Weights of a small transformer language model.
Size: 26 layers, MLP 512 tanh GELU, vocabulary 4096.
Architecture: RMSNorm before each block, biases, tied embeddings.
Training: a variant of Muon for these matrices, 331M tokens, 9075 steps.
Each number is 128 + 24 x the weight over its row's rms, rounded and kept within 0 to 255. Layers, rows and columns count from 0. Numbers have three digits each. The size before them is the row's rms in percent of the matrix's.

# layer 21 MLP down (transposed), 512x128, rms 0.259, rows 417-471, columns 0-127
106:107128114139121141158142131134147134176108178153093160110118156156125109123138165164121087087130184120132124146122097099116160116135120092102158128150126137114079118166112166143114144108173109130148118127159097122123119068134116108104125095108151114115115143143106194099117142127140101130125117156111109106119107161125135091154115105179114102087155091141110133118168121153131149101121
101:121091112119091148111205114134173165096140109075101159156150140119096120152125127131117141091099165072101119131126116145129131173155164169111103161110140162143124113121125148107134094093133145171123113122149141112127115152101112130152148146124127130124143167133160135133125136142111104103112107184103153184133115128151149125133129132154116089098092118163106146140100144138135116119159
109:116102161141155106127144143153139113146126164153110083123152102106140124138122169105140120097168093139122150160105150125097120163121092104134163149172115104138151157154141121090125120124140192143127113144120136131080143067129134117083139163119123148121141097106172112109128117154139137136144155139122082138119174129127101090171136161113125127113095133146152134120146159134061102104132
091:094116116101131105133128154096099168152109074155148114146121125087163149118127127115082109118157106085096147151141142165130110085140156077120128086143120130154117129155112091131095121099132137167148100102144131103110151134165095129127161094130082143095164162098134131140102117097112119169147155122146114081072131101128141113134080109134131143129132141119111147140142131166144131110118
095:135130111132126129126135131125154146145076111116132120117100122170137111064128110125099157103127120105160120063140148121139142188109095105120132104114167124098136123136108125131083123162101121150117091099138149169126143138139138117139113070142108128129128210159126169132132124085111148177157185133149119121111106100126149080123110129125131100137126121161113126115128117111087141123131
104:094134103106109126136081118143107139143124107115129134162128111160122131142123099155159091129148106141097114102127179155145141103167133063097134142164148105148107118147130089119121139161119183141118111106168150121190129108110135141099131124097103105142139129133097133123114107157116089104142144119115122103101134094133119108119082141147067147136159157128152143071155152093103143108121
100:094132176126146093141109123183137120118154103144125128104128141134142132124112082119153112116134099113097123152147162137071106079136101131101113128123094140133125156119136139158150098122157153086148140107112159131094134123119195098110128136125121117092130121150163131122099118101142090119145073098142149161107133135142176165091112107169141131100149129089144162156125100141122130081120
089:125135139123165113139114120101151119105097129101118108126108123108125157127168157155103101115113149166144189154169099103111143096115085160162125159155114161126113110117107144091136125096103120089102134115120076101102107149170129130160116109120128071163152103105145144114176123115135144103118073140118127147155103167131103126117093129152119108151143118159130093144153118085105125103117
096:091137139127120162155116142078124141123098136147144112134134107114125162135109140141117142161182130156105183108149127122145098145167094138118126183140167137170149133139098115103129147105143163150143117115145061136125117135095121120135134101136151124145140112109121075201173140146106155102083140116162129094111121139108129149124130128113114102155114078143166118120162112163137116116119
106:180129128162126158114149123131145131187113124114101162141120127151146179098128137152130104137137116126152146117121124120169124182113130117124128081130165153086129115144144162137109140172125105143091125167120160171130121132127111162099138090175168140115094113101139152125157106157115089103100177112145156143123091136136088111147137118125127126129105103158148122117132133150100168074153
110:136136146131149132093107125122128090156101127143141138101100126142095154095100147139109138146089146152132112099133090074140133177110131136140086129089158110125132179155127120146144150105104141062107140151107113113105123121151113097096143152135109151111148100131112153103116165108101139079124091144144105165137099155137157147060138118143155131159149102124170125159129138139104115171143
095:129115134146115140125097132145100158145113149135082146098151125126144111165148106092152140163167160150094104094078099144160119108136142130135100135142127123119140126129094135100133157121137185136078088125157116144163127163131145108141121122093144110104115118128129138153146182152088134103144153126138084187131147107106129102141086109135109151167094133126163095115116086148134109109175
092:126099176154129144143139073134141119118166133172149179146182116121105118139172159148105154141152094153148126126122126114118113075132165140083117111113094147102127142138155122149139144150133152127174159160128113157122108108127162078148187129131144129153162142167113109102133106142138134132113140110115117139100133084126146172108151096116117132158148124112168143094145125149091117125104
103:123164146159139115141101157112078097181128146162142095135127159133118084147108128125124140136176180125194114159114147089127130150096130143135119149127151149107145117090109128126162135146145077128132124157096133129130121165100116113130141091129129108077121121101111160113088134139100131142136135071129124111134139149157143180144129148108148105124095151143090173112108131131092114153105
099:151149125146142133117135164129112089122096105131145157135114137110135138109089093142152133123123132081120144153107150133119160152118154146072172121142130113134135123081071159146123100130141099168087095108097139103138106143170152116142089147078143090137104140156095139148095113122139173103131095148121131131099130108125149122143120133105178128146124113134121152201156143091132089139135
115:126139137107139107143147119120096124154113137104146123116186112134094123098165146092096112104123090192156128136105133116136125159123118162162124168106120075137123130160149128077151094124128130123155113103126105064111108125156097150116141141115116116109170081125149119159151147108144153118120098117094151104162190144133127114126065115107147112126125123092113110128106153115135107135101
099:142080136156124131104101123091146139129137077126149070131123164146106170112145164108121135107183046131152143157142113113117140106113088155104130137128126117113155182079155143114128091120109117138097123126131127114079114128160100175135148101148083126162137131123136105131102114127146114146130141122100130135132123165097108132116118122137130134086143093109091116138158143131104136173108
103:141146142143127128143166089144112140134123105135102154138145133096119126175123143091170131110091147104115151133109157148145131167137120099111190113132139139126138138139115135151120133099108122162132096093135174121100147129101100128116118136146163116085108141103132124108129064164106149160150136115078141124098109171114101101099133141103139128147126074119121134123164162149175117071173
101:101139142101142108088139149150100110119109093084136106126095135122139170101162117148120137080144123119112133112100171137090120081111131095143154123160100134104181150136132106165102138131113112164101127150118090160120114122129155080139126124151082116117126141110120141106116129217130097146128123167098141143123138108161187131124108169114137141123152117117124135133137125129162153143166
102:123145122124155152140163090159129107120172104142142134122178127136102105132127130119120121086177104139122130144130180173099143170176127140120102160116165110147115167134121101121145132114150147126140144129112169156172156106122124131121110129128140141092128148138133168109117121119061122130114103143134121133114157124123143108094165091108174100119167192134100096128105160089105134104132
108:127145137143116169133140096117139154133163156117164169126101142129109159112201151156110114109140152124167117124147107110133155126083142141119155106116110121141086116118158131127103108143086120105125144130186134168125167117100149121139122120155108102073149124119165128190146141115091093175146113145144155114146111148150159175146103166122131109119115114102167138122120136092145115130149
101:138136105149121163138133158163117146147051131087075092107088151126103181120124119128101096134112118122129149107138124111149130172093109125129133147139123133106124117132120159129150116146160162110131113088092123143096151139152132132137153142142135123157088127146093100080135119135138097099115106131175132101129086128113081145125134188113163161135150152125112153162160176121130138145123
097:117115157121111091146112118121114120119102098088109134120104157112104134132111127178134140112199136141117118133099119162115141124144097164120128178134128125113110081106122128127123146157116144124163165134125111113117175137100131173148126100124162102123148100144115161111112145150117132141125129125137184114175133151136102162137101165121133125076111099136051150167114125078171129148134
098:106121054132125143146120132127114129098156118076107098107144150129147114150121104118149128089118152134156105139145094112139132130147150128119131107151107099177132135120126108149147135173095084105079096122116126113125149110144111128094119101132134137131154084132123122086077096113158155149125124154120116179107163129151123098131136165107159152151142078100183186118126131128152120142110
102:091156150121140115107126144107119125105114116100119127119144123107144137165160150149093130102096133191113166144116103103114126142111126119132109151160089145128115102129143158145096131125142198123125128144090126102153158169122156136121203109180178141070112143117147117141124090199112143141181133156147169134117153123112141131135153102124133124126132102112124109122145120116117136149129
104:126128124131126127135176161156108122119144113110121120123130117126136135140112129119110121143105142134137125145129165156167113183106127142169144165119134085201144120096124151115114114122144110117087164105157174103110100134128159131110063156116151162106078092122094121170128150158153153115142077153136125113119121142082180120138170107127129131160121136163122126106131143144099155125163
114:076120175126192095138135131121077145116129159123136143146128138112155128149106134103116125104134138058150120152122114158160118095122158105156134129107117116119148119087121134091103120071107124095154116137098123151099100112130105136089131090108170118123098119083123126135142135169157124152097155140149115167129153119134117155097155131099124156131150089135133086121105078137104130114136
100:151163149126110108157137142131139129160127070149096118103141089101148136150159132143121138134114124158139146116143129147089121094166151111108132138167071154124095130140178125087095143121122164147105103118149109123091096141148108095115115143172124143130135125085117121115154089115157113106102100152135154151110120098149084127087114137131134139153090104140124134117093127129178120079183
095:127130125103097171112149129125151166144172157129111097142090161093095141086149094078119143111131139165163140115123136103103130100135145126102167145103150143099123167115160064132130107132133111137167142172113146155118114114127111151132115111164145117119169111108134146116084122098130130134133115144096099105111099169180125138098132135121122122126125127117149140068141124120174179128114
110:121057132119124100148142135096091135121149107100139105125122110139138143143118111141157128092128050157153085119150135146114173136118163147137140147151132137215141143127112113109154067124125099134136119105170104145115131147155124148136119141135111121121118162115131095115115144117104092154143104116120153115115161138128120136173110147116160150145086136139152154180140108091144161130138
111:153091163131184125145108136116111110123118181162089142093153126098114113139138112128139137124128112140144111099083080113115102132121132130141152121171161114080144112136132096140196096141115154129134158147105136125178119143163090114091136186169128156135123106120131117091099132138142146083141168126131122119130137136165129114152153079132111150151143109159142161135102101110119152127133
095:137140168134099141094145133131113133141156098129131191085099141165107137128123123135132051154154101122137134140141127109146124228141100162090127133099142109204097113143160130133132127128137125097131171117142142129137122101106120137143092125129129145156121128150086133134100148107139157108136082109113136130125104139111171127100145141117135099092094090133127128151134135130142125109130
104:131131110114135134145158137111126082118167159113145123124153072104154154141157116138085129154130147133109102147150121116132136115147138111115128127163160116148097117101107189121135097136160082091145132099161139100119122108089078120096093160119138134150149161123127099124156116171139157127156118132095157074092126097140146148116170126133102163119106133101141065100133162133111119105141
107:098144107138126093124152111133133144161123130126138127087130122103114159095130166083103100133162132120115138095117151147104150151116162132128162130129134116085137109138128155163100108116112148133124136090147113106182136135104129083114124155150141112131134143148141121125102125176153180141111165145110154156161125116145135091111182151138130129070135112086162090154078154163080119093133
128:103091103127109140104115101096134178138105131119118125149153106103123115150110143157108152089092085132138086115104132106094078100152135081113125148120156101204103130100108147073090149146142124121148129130132118132140141154159092133151142117114153125110157155143153095119131122114165101130106121122155097101173110108132157118113128146133143126089174159118141121098152129116149150157093
101:094155122120149106133120134162127136124112126099135106122169160144172151103100141108164142148165156097159136148111130157144097179125150097129136149108152137134122137114160094145166131111121076175170115114101142129124134104122065115148070100102143140099131099174109108115146158156153138119095152152161125160114147107114098139089123114126126113077142117138130139102121110153122156094115
103:120163147127089114104116117114112157110124166155088091158136118148115128147122124121096159146121134140099160153119120155129128138111131129157102159112116158146113102151081144130110145129139087124103121127131118141100108084161112105140093100159140163096134132130131137136108162127133134137133094137099160126107138105105111061153122168129171163121150155102173126055083124116121168153084
091:151164160152145123095124158100135084137132164147132174164123139121139135161122149104121111118151102095097134122128126093126132089130135146147129111159137146129146135137117140076131129127088197091144150158157127147110129136145117127125172144109120108029096116092133100162121135126139137162141120145109130123085147143144144129167117142136069125102117149151123158116124155094115104138130
099:123185144150124116118125113091148118094113116161106159090099145158136142147119084108121092082144125112103112182121172101157135138100134128127136143140154158133111136186134110137112096129122125120156115150062108154166167118110149130137139118168133140145159144122117106149091152146133122152126100104143119179126129112127149091142149162143118151100145151108145196123086146108123126124141
090:103121165099162199127131145084138088137109163101124111129118149104113143119137151120157123158165129128107107106130119181156124129169076155115144108126125133081147102093109148142112154146150132098116136123158069112094112122138148108136118117149118160127092091133141154123133102137092133129108136102141095129167150107095114173123127140132090136110118125078105086122142144134133153164160
098:128134105146105111135116120137143094148080129163136101137107082112127118101167142108128097087160109150125114157160134123150146106164106127124133165114129137097088164121099162119096073121126169099117147120133138124119156110136167094131177111126108143149145116113130128161159165145120169132120103166159128112117163160166088108155132100161099092113167145102141140147157143105151127116086
103:109078109189122120131129101153139117110136108125148119086163152141102121109097110128174102136144156106113137116159095127117099096114102113107142123134147115138133088156138120160136134138117168102106085104143124151178119115121137114174206088146107073122157139129103120131132127152140126096121147112179158144154125126147163119131092145126109131151126171110143131138132099144127176163139
088:154101125110153177131136103177169140111157114148135109148131142142104129122106093135119144124094036122083069127120093121146162145120123110112166125112123099133141119135139107122098093158096149127162123135148133117122131133126087162106133127114098125118186137121095148151141123174122066124125113109109113105123130093172104102149125113109142135104124102127124125141128099140078137136157
098:165134119119132104122105133128116125106079099128175134093088142108136148142121141131134130190156087136119139135155166140093133074138158168133144108114123122117100147109130087171098114092109117113126136100090119131141106141129155117117077128103130180130136111102117117114125134107094106142162094152124090101155124109100142102131138119106104094142086169182114092096149143106126141157110
102:157107133130107096101149152126121141109133129122133154099119143169109111111101099115123110148106203102110109168110130124089103112088139110137158128127130147157145148105151156118121097132075185129103096118115137127122130112113180121087162146108156113105135133119166123155125116174112135129176136094115131149137115161115145069149156117086109127159115147124138161116132081116112151151097
082:082123132148119127146143097102160158145132108154091097206177129110145120141138140113182099118139140147097115139086163104125153139096121141138165150147102080119099088120127142127120120158122174112117105151100130108127080150111103125093135140184132164112112130136137158135120133149095104076136133151101134143109127118157116167158128137134107148134118125134182124098110096127136126139125
082:113172164146157135144141160084134131106148149134120123149138124136148140128154132110089098136104142099114118138151170107135132169126100167114139115095126142109102135122137113117130116114180108131145138069143163115105085135107162131088138104157101081115120191117219136145118100143150113136116123135120118118115135156121144120165110086117127140119107119145119101095145091118121072119137
094:133092099118112142122162104146104135120108102136160088132166136110122124117141109146167157145126153115130153135095115084102096183106134082105135142127166131108104163138161168109118149147125130137139157100114161136132166085140119093099103117094137102198171143113103097144114157168109117122111127080095136147144177135119099124144128096131114101135120113123126126116146183132156115125122
104:116124161195105095162136102130138142117125126149185139150157125128111174114161116155128125085141145135128139139116076144164140115078164132147187127068157132131147163127123130127171134128135119163125131149109117162127117132101097141129154095137145106108089153126156095149143105119135119112123121141125123126131129138082102141099118092127096157130133143102098104151111181134099162157152
100:137111091181132118078097162126119173104139132153152118190115120149158129136126076107137108105135123126068136138132119134089092128100141158120096109106129104101155076157111130106111090167126087141127097113127162124134124096163135091151178118119149147138138106145138110090098131154146113140118118152140171120161132129106160159130126130145148144153131111105109139094106157112109143132101
091:135095154174124102168139157147188121139145112165133157110097150129148144144196167129115151108096127135101111131083132136130096054144152098143108169127110169131159111119136144082146134106149159091157125148109122169148119131132133108147103117130080093104097110130126135155132138151139133119138093153160113131123135127097154194112131107124089120140140128115124130112129135120115127143113
096:105191122097143157116104160134144143127135082069151123112139149149118132179121113138165117141127119098133171134118112107111151109172113167099106138118088108120145125149150110130127150103113117146125137147169146122129157165175115118092143130113126128092138164125170115162145101146113132106122096140177147172119060158157132175151113151120125131099109110136167142115124120124116115115152
109:135165090120150112125106122099154133146110109157147116102179141133114155099142097095122130124097126125148093115137111093094136183127179140109110140107128141086180098144108155121171121122150096134126158118144116111138140149166114090093102168128138123204108117111145127136127085114130137126152147169136151118128153145086137124143111141116115101134146135061137117134145157110126094136095
093:116102097096121167100137086140149096160108132151120091149135134109158129124203102166139144113139107132141124094138121122163132062106117121128137129146130099076113122169117123141163122128099211145127115136145092143149113141106141135126150104136157083072131141103091136139169108106143155135138110118120120150106119109111118156124125134095103139119159141161144107149136111148157134133096
110:128183139140123113130123176131123093104110118075134130124125117145163162115060115111149094143081145152093129141088139167111132169081106163153115128125108139121115163118149115131116113109127123156098136090153129157143120129149150153136143182179136109131075128133158143149103109079123162145077150146142130117134126150134125107130089126115139105118118139141128124127149185160130128152120
# layer 21 MLP up, 512x128, rms 0.231, rows 418-471, columns 0-127
101:060112146125103138123160130163150143127111140120100105092144097170134167088130125137153161122136153088138136116114132127146111169156125156123120126114103081108129204129135162082136118145161122138114133122129123169160153175104125137165133090120109106143131139115107110158141146129106164126182144146118106143162156148116100143101116135148131148107116116105097120084146130092127155137088
104:110071115156090104133123140121108143122144143115154151115151091140110126134112177178112118110151173109142119134103106106126134099105133097120132136160070079153162127163152101150115081117115137062151151105116149124128148106104088120134155140129113113176129083150136098112116120130109155100125138148120136147116129115174133136129138113118116136139109125148108111182140123113175147114071
098:134155154124154161124100156139156128118146152094135117158145156145099152155148151113161134130111144150148157140146118119134135109129095146162098143101152089094109150094113151180108120182086133147143126133123076159142142147104133118107153158159126113144090133110103123101123180169127128084123141118084151184124098177121167151117148110126130135113123149141177085133128150132127122106128
098:123140149163123143118132138120117121107120107136125134160149134114124079166131146127160162154071171108089127142148130136114130128119149163143135170149104108131166137108122151155158159124132117122139112161093149120137100152112156113127158133095106123141071134115136096163104116166113103106141103150135090087112182140146153152120134158129160170111139176090146162159168128143184145118120
101:164155138146133090148139143115157132127146082114127139058142150113129140131089129164128143120100143124137141122145115107155123114106138160145140092110084118135136182113159121100165103144142169111152162140094132135146129152107141117114122138162062161091114146110132135122114165113125163109128137166186155116169090149135118139105143122127161111119114096127129140115095150182161110147097
101:139127151168110135142115151123155097098135141128078148104115114126131128176098124111125167142134121152164136129115094119131162097100150142162158120106111124148178115166086155091129202114097114085125134132113161117120159100179118094145133132123132152122148126151112122094139184163114148125143191122124132126123155152128136106131103150107122167176130121150120123125130136165162119108102
099:151134153096140117138161112143106163179121088112090120116122098121140107177134108122169133122134143129129132140125090154135122147151125106133151109107167084097131151161139145173115172094176121110132100151126131101133136116073129091127111186115174147103113164166144117134135129156076108137166098121162122157122119112090115111150135123136147100128108107084141119128108138125089110124157
100:119177142097164137130138105123094184115113169147158094152168172122148114148119106136100132116104166124108114183196104104135105119111109130138122143119101129117123137160112146093120088128126107131143133133113125134136126115137118147145104139107070139161159114119101143125151088104140124129155126147136107125167174086124126128150114122144125200114125081153148127110132086109173119131121
106:125124155083120124138151108113084134126091142100159083097111090109108120120137142137118141129120158084129120148149141110112121130135126123121122117106100169123142097138109152114077153125107127128164125071139107125108148103134154087128157099107125118162155145113173139153114118129107160125134103168157146188128087112116115103106096207080096095142131131136149155134094117115115110129144
104:139147123081113154073104160109127108144121093115134112133131108143086137117111144122103137137121144155121136119183122086174118130135128148126087151062172145117119094107149128095149126126126133087154130151126138119136147142130141124098167131114129124173127121163120142121110118109126115109110036120136123137133135154151137143100154139114100131139176177100115122094126156129145064136153
105:113179151106125115170147135127098136139172158119127140119126121119154199110130126116105135126106122103120134084133175137154131099124115107127145081132139146117130149147101163107120149139159090159126084145135120117093109180152132146161100134107106110096157093151117115126139140128136187153134097123159093091071124130106116125148106142098113130147114117152177153138098162131108110097106
098:125108099144122126143127080149100157141114134120114108121130106136130132119128160100176120101129126142165133161096135156097079126125079140132159113138109145128152138095150095078157106096122110097120077097132098126102151168171146149131079119088118135125167106113134133113141138143146145162104090127100139147113104114114109107126101135159155132177163165140142128117088129079157086134141
099:156105147129111146097162087150146115158163127134142142105133115159142140116122139135100124111092114102103105138172109166146138099084156118132141095124131094099123126104129145090121182141103103134112165120144193143130119140118198096103101170171126119128166123156170106148162108157152124160090124122148130105132133136105140107145133107126134116150108124074125151124096097142109127097149
099:137105122140151121131160164150141125136128126128136138114104128139108108198095148121158142127160104129146109125107130155157138100174155128110118087098143126112145116064116158129112132137130153135159128124123116120113140154152149128120172154213126107171128125120127117180116129130161151104091088164106164139124079135128157140113117147138108140098129133141129146093162088092160101145165
102:159118173145143151147144136141085110170127172135124183200106142161099132149125153147131135127076109121160105118134145151148132157137143135103146109121144111122169121106159135110144141121135101127167148126114078087125147119143147130173114092133121128144132097120158154099148134131175112118163130126159119107170124080161135087132139123126115125117113176118128110111124103089148137183137
100:137185128100116134147110095140140184129126125124115118098117091120107134191113096141128161180111143124122133185138167158130139144101136109140105111122159102140115104123132155117151136143141082126148178127142122155157155152144139157167089116137145115057147115082150119136112112125153131147114110117127092125127151116164081145141111109098172118128153121122102148101080118132132141110122
098:121123106123141133166112128128133080139124131142128132155152129152084122134122164102132127200124122121119114089094124104119116107082133134127119157129096135140139131130109127159157091178116114147186169138112109141164128048112151143112115127134139105150135116102124073149120158118134114138150131111182116139088119114158117116119144095144112154137136140106152183144154175085154125114119
099:115081129103162121160136119117114100124141154153170105121136132161128102115161142120096143143125155101133110133100092123138107095132144145110125127145159114151148145102134095141160086138125152088164106121145124101122144117171113141124138124148144146141194078144136117123125105138108144104126102147141148134093094136135084144082184091100138165157118077113127089157089134112165106134088
095:158159103108133144165151098121100107172150115160129123173159117172129169126104120130114162088132109118155123111132145116100148128128096111143105138104083082097163131139130182125122134081150119137111160140119094108130145151106110131149136158101121119131138146138143133102096151114178139099100135134161150162100093145156163072116097134149102153122126165093132137132153119107143100100161
107:179153107145172124106146125098141118162114107145131136128130124162111144116127144127115138085158123118143165164115133133101156111129158143098138183103114103091149108097121115086144121120107092123099150128162119099128117150117111144098128134108155070138137136139150079122100142061119120157159111124163120110138121133122180115106151085139156096119122168100159179146112139145097143100120
105:117116127118130122166091122151123151126144102153131138119157108158092115159120187137121139143129126109096149101127101121104112145134092128117137155144123120127153132128113136124146131163125117128164124156132093133093132081148087123126152134065121088138102154088095096119134135113109093142137163119040115158084165094147095149152105149154117075134123138125141135142134116128137095148078
099:119113171129112138132119148110154117065108083132125139078103114146135082156185145161154121167132178162129118109122161121116122085120113126135148109163141098142139141164073166145146111103131090154103077153158094124158134143153125118109136097124102158132121131116107111123149132119166093109114121162118137107149127131115152113142129122168096158127165129134132126135130147178122155166134
098:141128109112135140137130155126123120128148163154110130118127161176130154113114133118134119148126128093112142134126136127107120141163110098158070119164132096103097133133131143114165133162151114102154087118146132129108120167099105146152092112143128107072109098169157126127138114129106138055128110112146134121138141164098101127123099136082076153111162106103167151072165135138167086113104
104:139166134140126172130074127131135084137143119128103101107117100133114122143127135113147133107092155082116130134189130136117129098125144143118144127130127115094135102163144138158137122143129142126159147166158081140112114156150129121165153111098116157125115130116140088157091119074176097110116166124147144123084140138160142131150039109111134134112113094121167154141129160116150129097164
101:114087154106107154114099144145136087117133128104111121061130094113099104112149093124172134118113095108136134098158126118150097156123106150125135171145116082100128111138113130184148102141133132112146115115059099113134145171126169093077123097122097136117138145095092128148128131108111146124128097091112146110099159099121120156118140087137139115117150108159150105125125106100143091100130
108:128148142107124134076134095132105148139161091117078127127064151184150113160137120148120109136113144097152091115197085127122122141122112133110092160142158122088127158151143108112171120117108115113139111082118138129109129125114134124143107143137127151112142146104107171146155145144126127129115123130171142135142118116122123049099146121150140197133135128152111129149109163161113125158138
100:162153145150127142109151100095112102140102109104148153141144144112150107120139134144135088100138102141123149122139121139130134130143118099118096160152110123111160138124185116144136103130141100147106130118143156105072119182131138129107082141135147147130182167175150116136109099161121118110126083108158099081159149111142108082133142106082137111150076161138103124112112073133145135122090
096:126165164121171113136120124129134089145107122103126125109096118096107127151110117138096115065113139097157091115108129146125178144182075112099129147080134112110099102144128107148146119117152110122144152094142092116097151154129149100144127101162112181151117150135111123111129118135158140115130125113153141101081168152099133080148110148116117138132165124132161118160155097165164112153106
102:107145135108153160134108133104146137116142137126129140131168111189158159120127149126077104107115116137178121119139125158166125141149113117131157183141150119137125115108139113107120111141144096129188144100116109098107105139105111125150119112106157118150145095128118132164139157181113119139196103073126096075106107124159120171089111137126140137121136121155128130128170149084156108093125
105:143141104118093166155155120129170161166177098156166152167153136172105151171113163109149094135099159101163147154126121157125102127146123149129115132130151105101131145109111163141124179126112111151136104110125115111114097136137144147141140091105157136088165077170153120108106151155122135102114133116157143157121111148068141125096138131131122131140132104122095073116107141112156136112128
093:145094095156097119160138131113105118130128092119148121124104112127131109117139134114122082123138128149132103159166154093147154201065114139138103128159097093125132102113127140146134140134090143151132128143122104142090152136099133123149160091132145106108156106152108125131153132150117112157213135101126072140153113115182137179137145121152125140136096144137127151170138144117153105141153
103:142106133108136121153123127125155156114159136120118138166104127150170131117134126126135163134152162117116130152118160133139149115094140129155108116145124110129146171141146092151108176092108124122113094180093161152079115116136123093172136089146140132156160160121125136126119097132115108186118149146118084173128092121134153132157148161162104110127162138142118106108141069105146126199138
103:121112146143121072102139122091142145163117128146157159071130127139175138131099128123064102113117164106119104113129107114109141130113101165144153095089113113148095111142132138140191149095139124095173113163121140122166158128132125141129142107137094154146125183133141121094149134116109132123138107121109138123169146164141152098151095149128133122073091128148131126116116125069142116108156
108:139123137127129148131133098111130126167118127106145113114122079151148138121147143116117159179170147106112180184135130087114098080132157140102121116178147124122126141116104084145097124145092109115147119130171100110148124089135125174148175112106157124200133113151114076142119162128114120104131112114142114112152093173087128165132129100094123139126119145133131140098141132117110125139163
096:163147122145187127131092109128124131087119097157118157128150088117127158109136123120172159147148181154184157124135133184125099167096147140124112160155132125111115155112125170125136118129106103142160164111152112097105146160161135157146162177148129143127149141156085162132115129100109129090115115157091099108137152139119114104164132129094117133089116109136132107165133129131128104131101
101:136134089069183144155114121092139099189136140137144134160122108130135106130096170158133112115132106132115155107120152102098128135136119128108172138157166125147136093153144109116112128162129106113138132121123127104158140156123080103158077144110132110105132076124145164111105158153153151128128141105142095115170122114164100146073147153131107138134118124155112124154181112092154135141156
098:120112088130096126162106122104171127113146120096188075106126162137167132111116165116094149131101153182159131145134137113108106112133142126117147129157121110112132138130118126176133117135149138086096149090113120151131115129123091134125105075109154114111172130122133125086075112145142129092138142172129159170159140104115137098111132110139154145154121099103123103131159157146082126079118
100:075145151137134106125153114141124131169133107125126138134135107092108116108099124142116134110135136138116076117151076118165160119122118095137096138128143113140119111120102137079167142173110082156122095071191183126123144125096174082117117120131161095137134147089159165156134126095147142125164131117162135149139120106124152121140090118123131101106106111119162130153145136103111153090129
095:118144088161075118099114141125167156116105106148129160126151101116132090144134147134088175127088116116106126151119118109107126114094155102126131146114114106127100121154137124108116094108135139171123135160109151128110112149139157138092113153128144119128164132142119130137096162081124111168143121129139148155074118115123127057121080132098156139130141124135086148134113141114109086046105
095:152107137203140161109141112115124085163102132123133148132125116113172123091108198147124119108090080076148147076132141119109120145127146139118101121143143149140113119161166112122188120135091108107114142107090131116132093124123139161136157098158126135141127112123165110126091165141118128112149159106168133103140102165125125111146159103129148152093110122103156139094141114120119100130124
104:145133125195160142122151136127142154103148148129102161105143128176110075143112105124128108122112141133124108100129122126157145116133127133168094133168081110144148121094087126169136111139128118139175136151128130130141149145110140124103163114094107146106118146113177124115116125102134129098138171175127139048120108149121126129149093126164096148108164130113167090113154137160170152127110
094:116170161118173117140121113127081132132163133133084159115096165137135141139110127096109087137109142151140087140189120145108127153153134194113077179099161108088140133099127095087138142090163113091147139151110140133137156172090096108127127138118139117123127107101130095100171138130143095126150130136135128134109110160090159133108113125111135147133139160157137139114147121113108134122100
104:153101108137136136128156131180164152111171075106145131150104088120171161149124142122137079142131119121165164134139112124146092103110095119111132142168119156107143108137100180098105130117150112198104115169142158154170153152126143125152131135126104139096120180097159139129152120131170129154141130133122143138122141108136125126120139098152131152070127103140165165127128143142129105154111
100:088099116093145118154070100119129144148159106165139148100133106098151165114074138150084100155152101143102105131124103114169117124088109142158155126126115103076143103108098150122139101142148134159185092126164101130150121117128132113143131117125131134104139098141113139097123106117107125086100149163129111122123123106138116131129135151159101159099136111140106101137096145097200100115118
091:086104155136144151143101170138131084152126139135136126098107128144124125101114118161068138101102119114153167117160086117127124097121130170136114095103087154072126161104114136100142121088175157132140116113149150108153115126172159132121161116099125127113144144089102108171134154110145128157148154115114115139143121120172096123102128146127163099139145099136081143176133142123134116098164
089:171111120124140150120132113084123153149100072143142148131084128151123123120152108114119136129092126141169106139160102129105114152090158090106152078127158112127154138145156141092086127188088115103161104125147102122147112125127149107148167124097090159137167112105102140115133090133095140150131144128130125160137131131125110109086181150143127134112109129102134129133061169129112158112136
101:155130135103095136077125141113147150146128150117130124121119116137083101140162132130140154143093126128120148116181131092133155133140152092149159166129125114145128133108114125154088163188134109148157119089144076137133151124121097106150144102110184116122108164116088113140109118124169163101115090129133131109115094166137093103158115147140161139144129139175118079136129079158113103149103
106:121155144091137083129146139072148122173130130121111138124110102100167135169073130113136162181112145129116138190136114137118141149096123138162126112140157120112129088118131142127117096109127129120156115122162124115135087095111154154161127156191099107120121169122136097130115106122161183137146124087139158122137134124157133150080117090100117121133129124088101118122112078120114122123158
101:144107129095163121125154075164109095157154099145061125126127125130108085172139183101127116136136167119174127137132142104101134159122153166073097126164114134143078095122128143126145130126136150152167107114105105130131141125133140093127132122132092114124166161158152130136138125115105162145126117154132110100119133124129129112132148118158118089088158166132119084094154097167139120116100
097:125108105145120140112133084113089096124141125128163103122130149105129106124135123125146069146177136107156112132122101136113144066124117146090173133106112132121145154156192139140117170133149174132073127155148135104113133147155102135116113117112144141125150109124119152085121110149114142096174160133154130117107121131158064117118145182155114150092100120104159103145163137133139157137114
094:148118162142142134121170114141126117095120125162110105138103123108161129144112113157162120121166136106075151154150120153143106136117160097148148117122175129095125138117109152084145116130149096150132125107103134146151088142119120126179108110071118113126145124130060146114115150126135177124114146123128120101100107110143144109129190089113111154109120102125085087151171115125112136186156
107:135154181145105123163151124147164130144124149099116143118128112140123135159126131086120107134113123085110106152103087147124101106104068112149108123163066165130141152120184088086112140123107108131152109115120105118137132112141101123114129105104132134139135108124102112097134150134149100090146117110116113167090087093124113094110141167106141128182117186132133153134151147135170124127167
102:158129132112091145119155165102152110144173159126126160124096072157127124126152129131128064148139130097141180130125149078138182095130144141098098134125112125131152154104143119112139144137161127111109126086140155116154143148185127160119115154109123138083126141127155133118103166169115117118170119135137128066123148117154125100097140081143104119130106079104114157125120127113112143131145
101:144146100150157150110144145112135126125119108132085140131108084137144099133123148159116132152074083162112094153136145114153111110141144124090081092143118097115170112134106117121134167134090141128109104106131161060125179155121123134147118106159115130135121098116117088120165148157110134136146126179122153132105159128080127127088099122113155131151108151148120103155137161184159116113125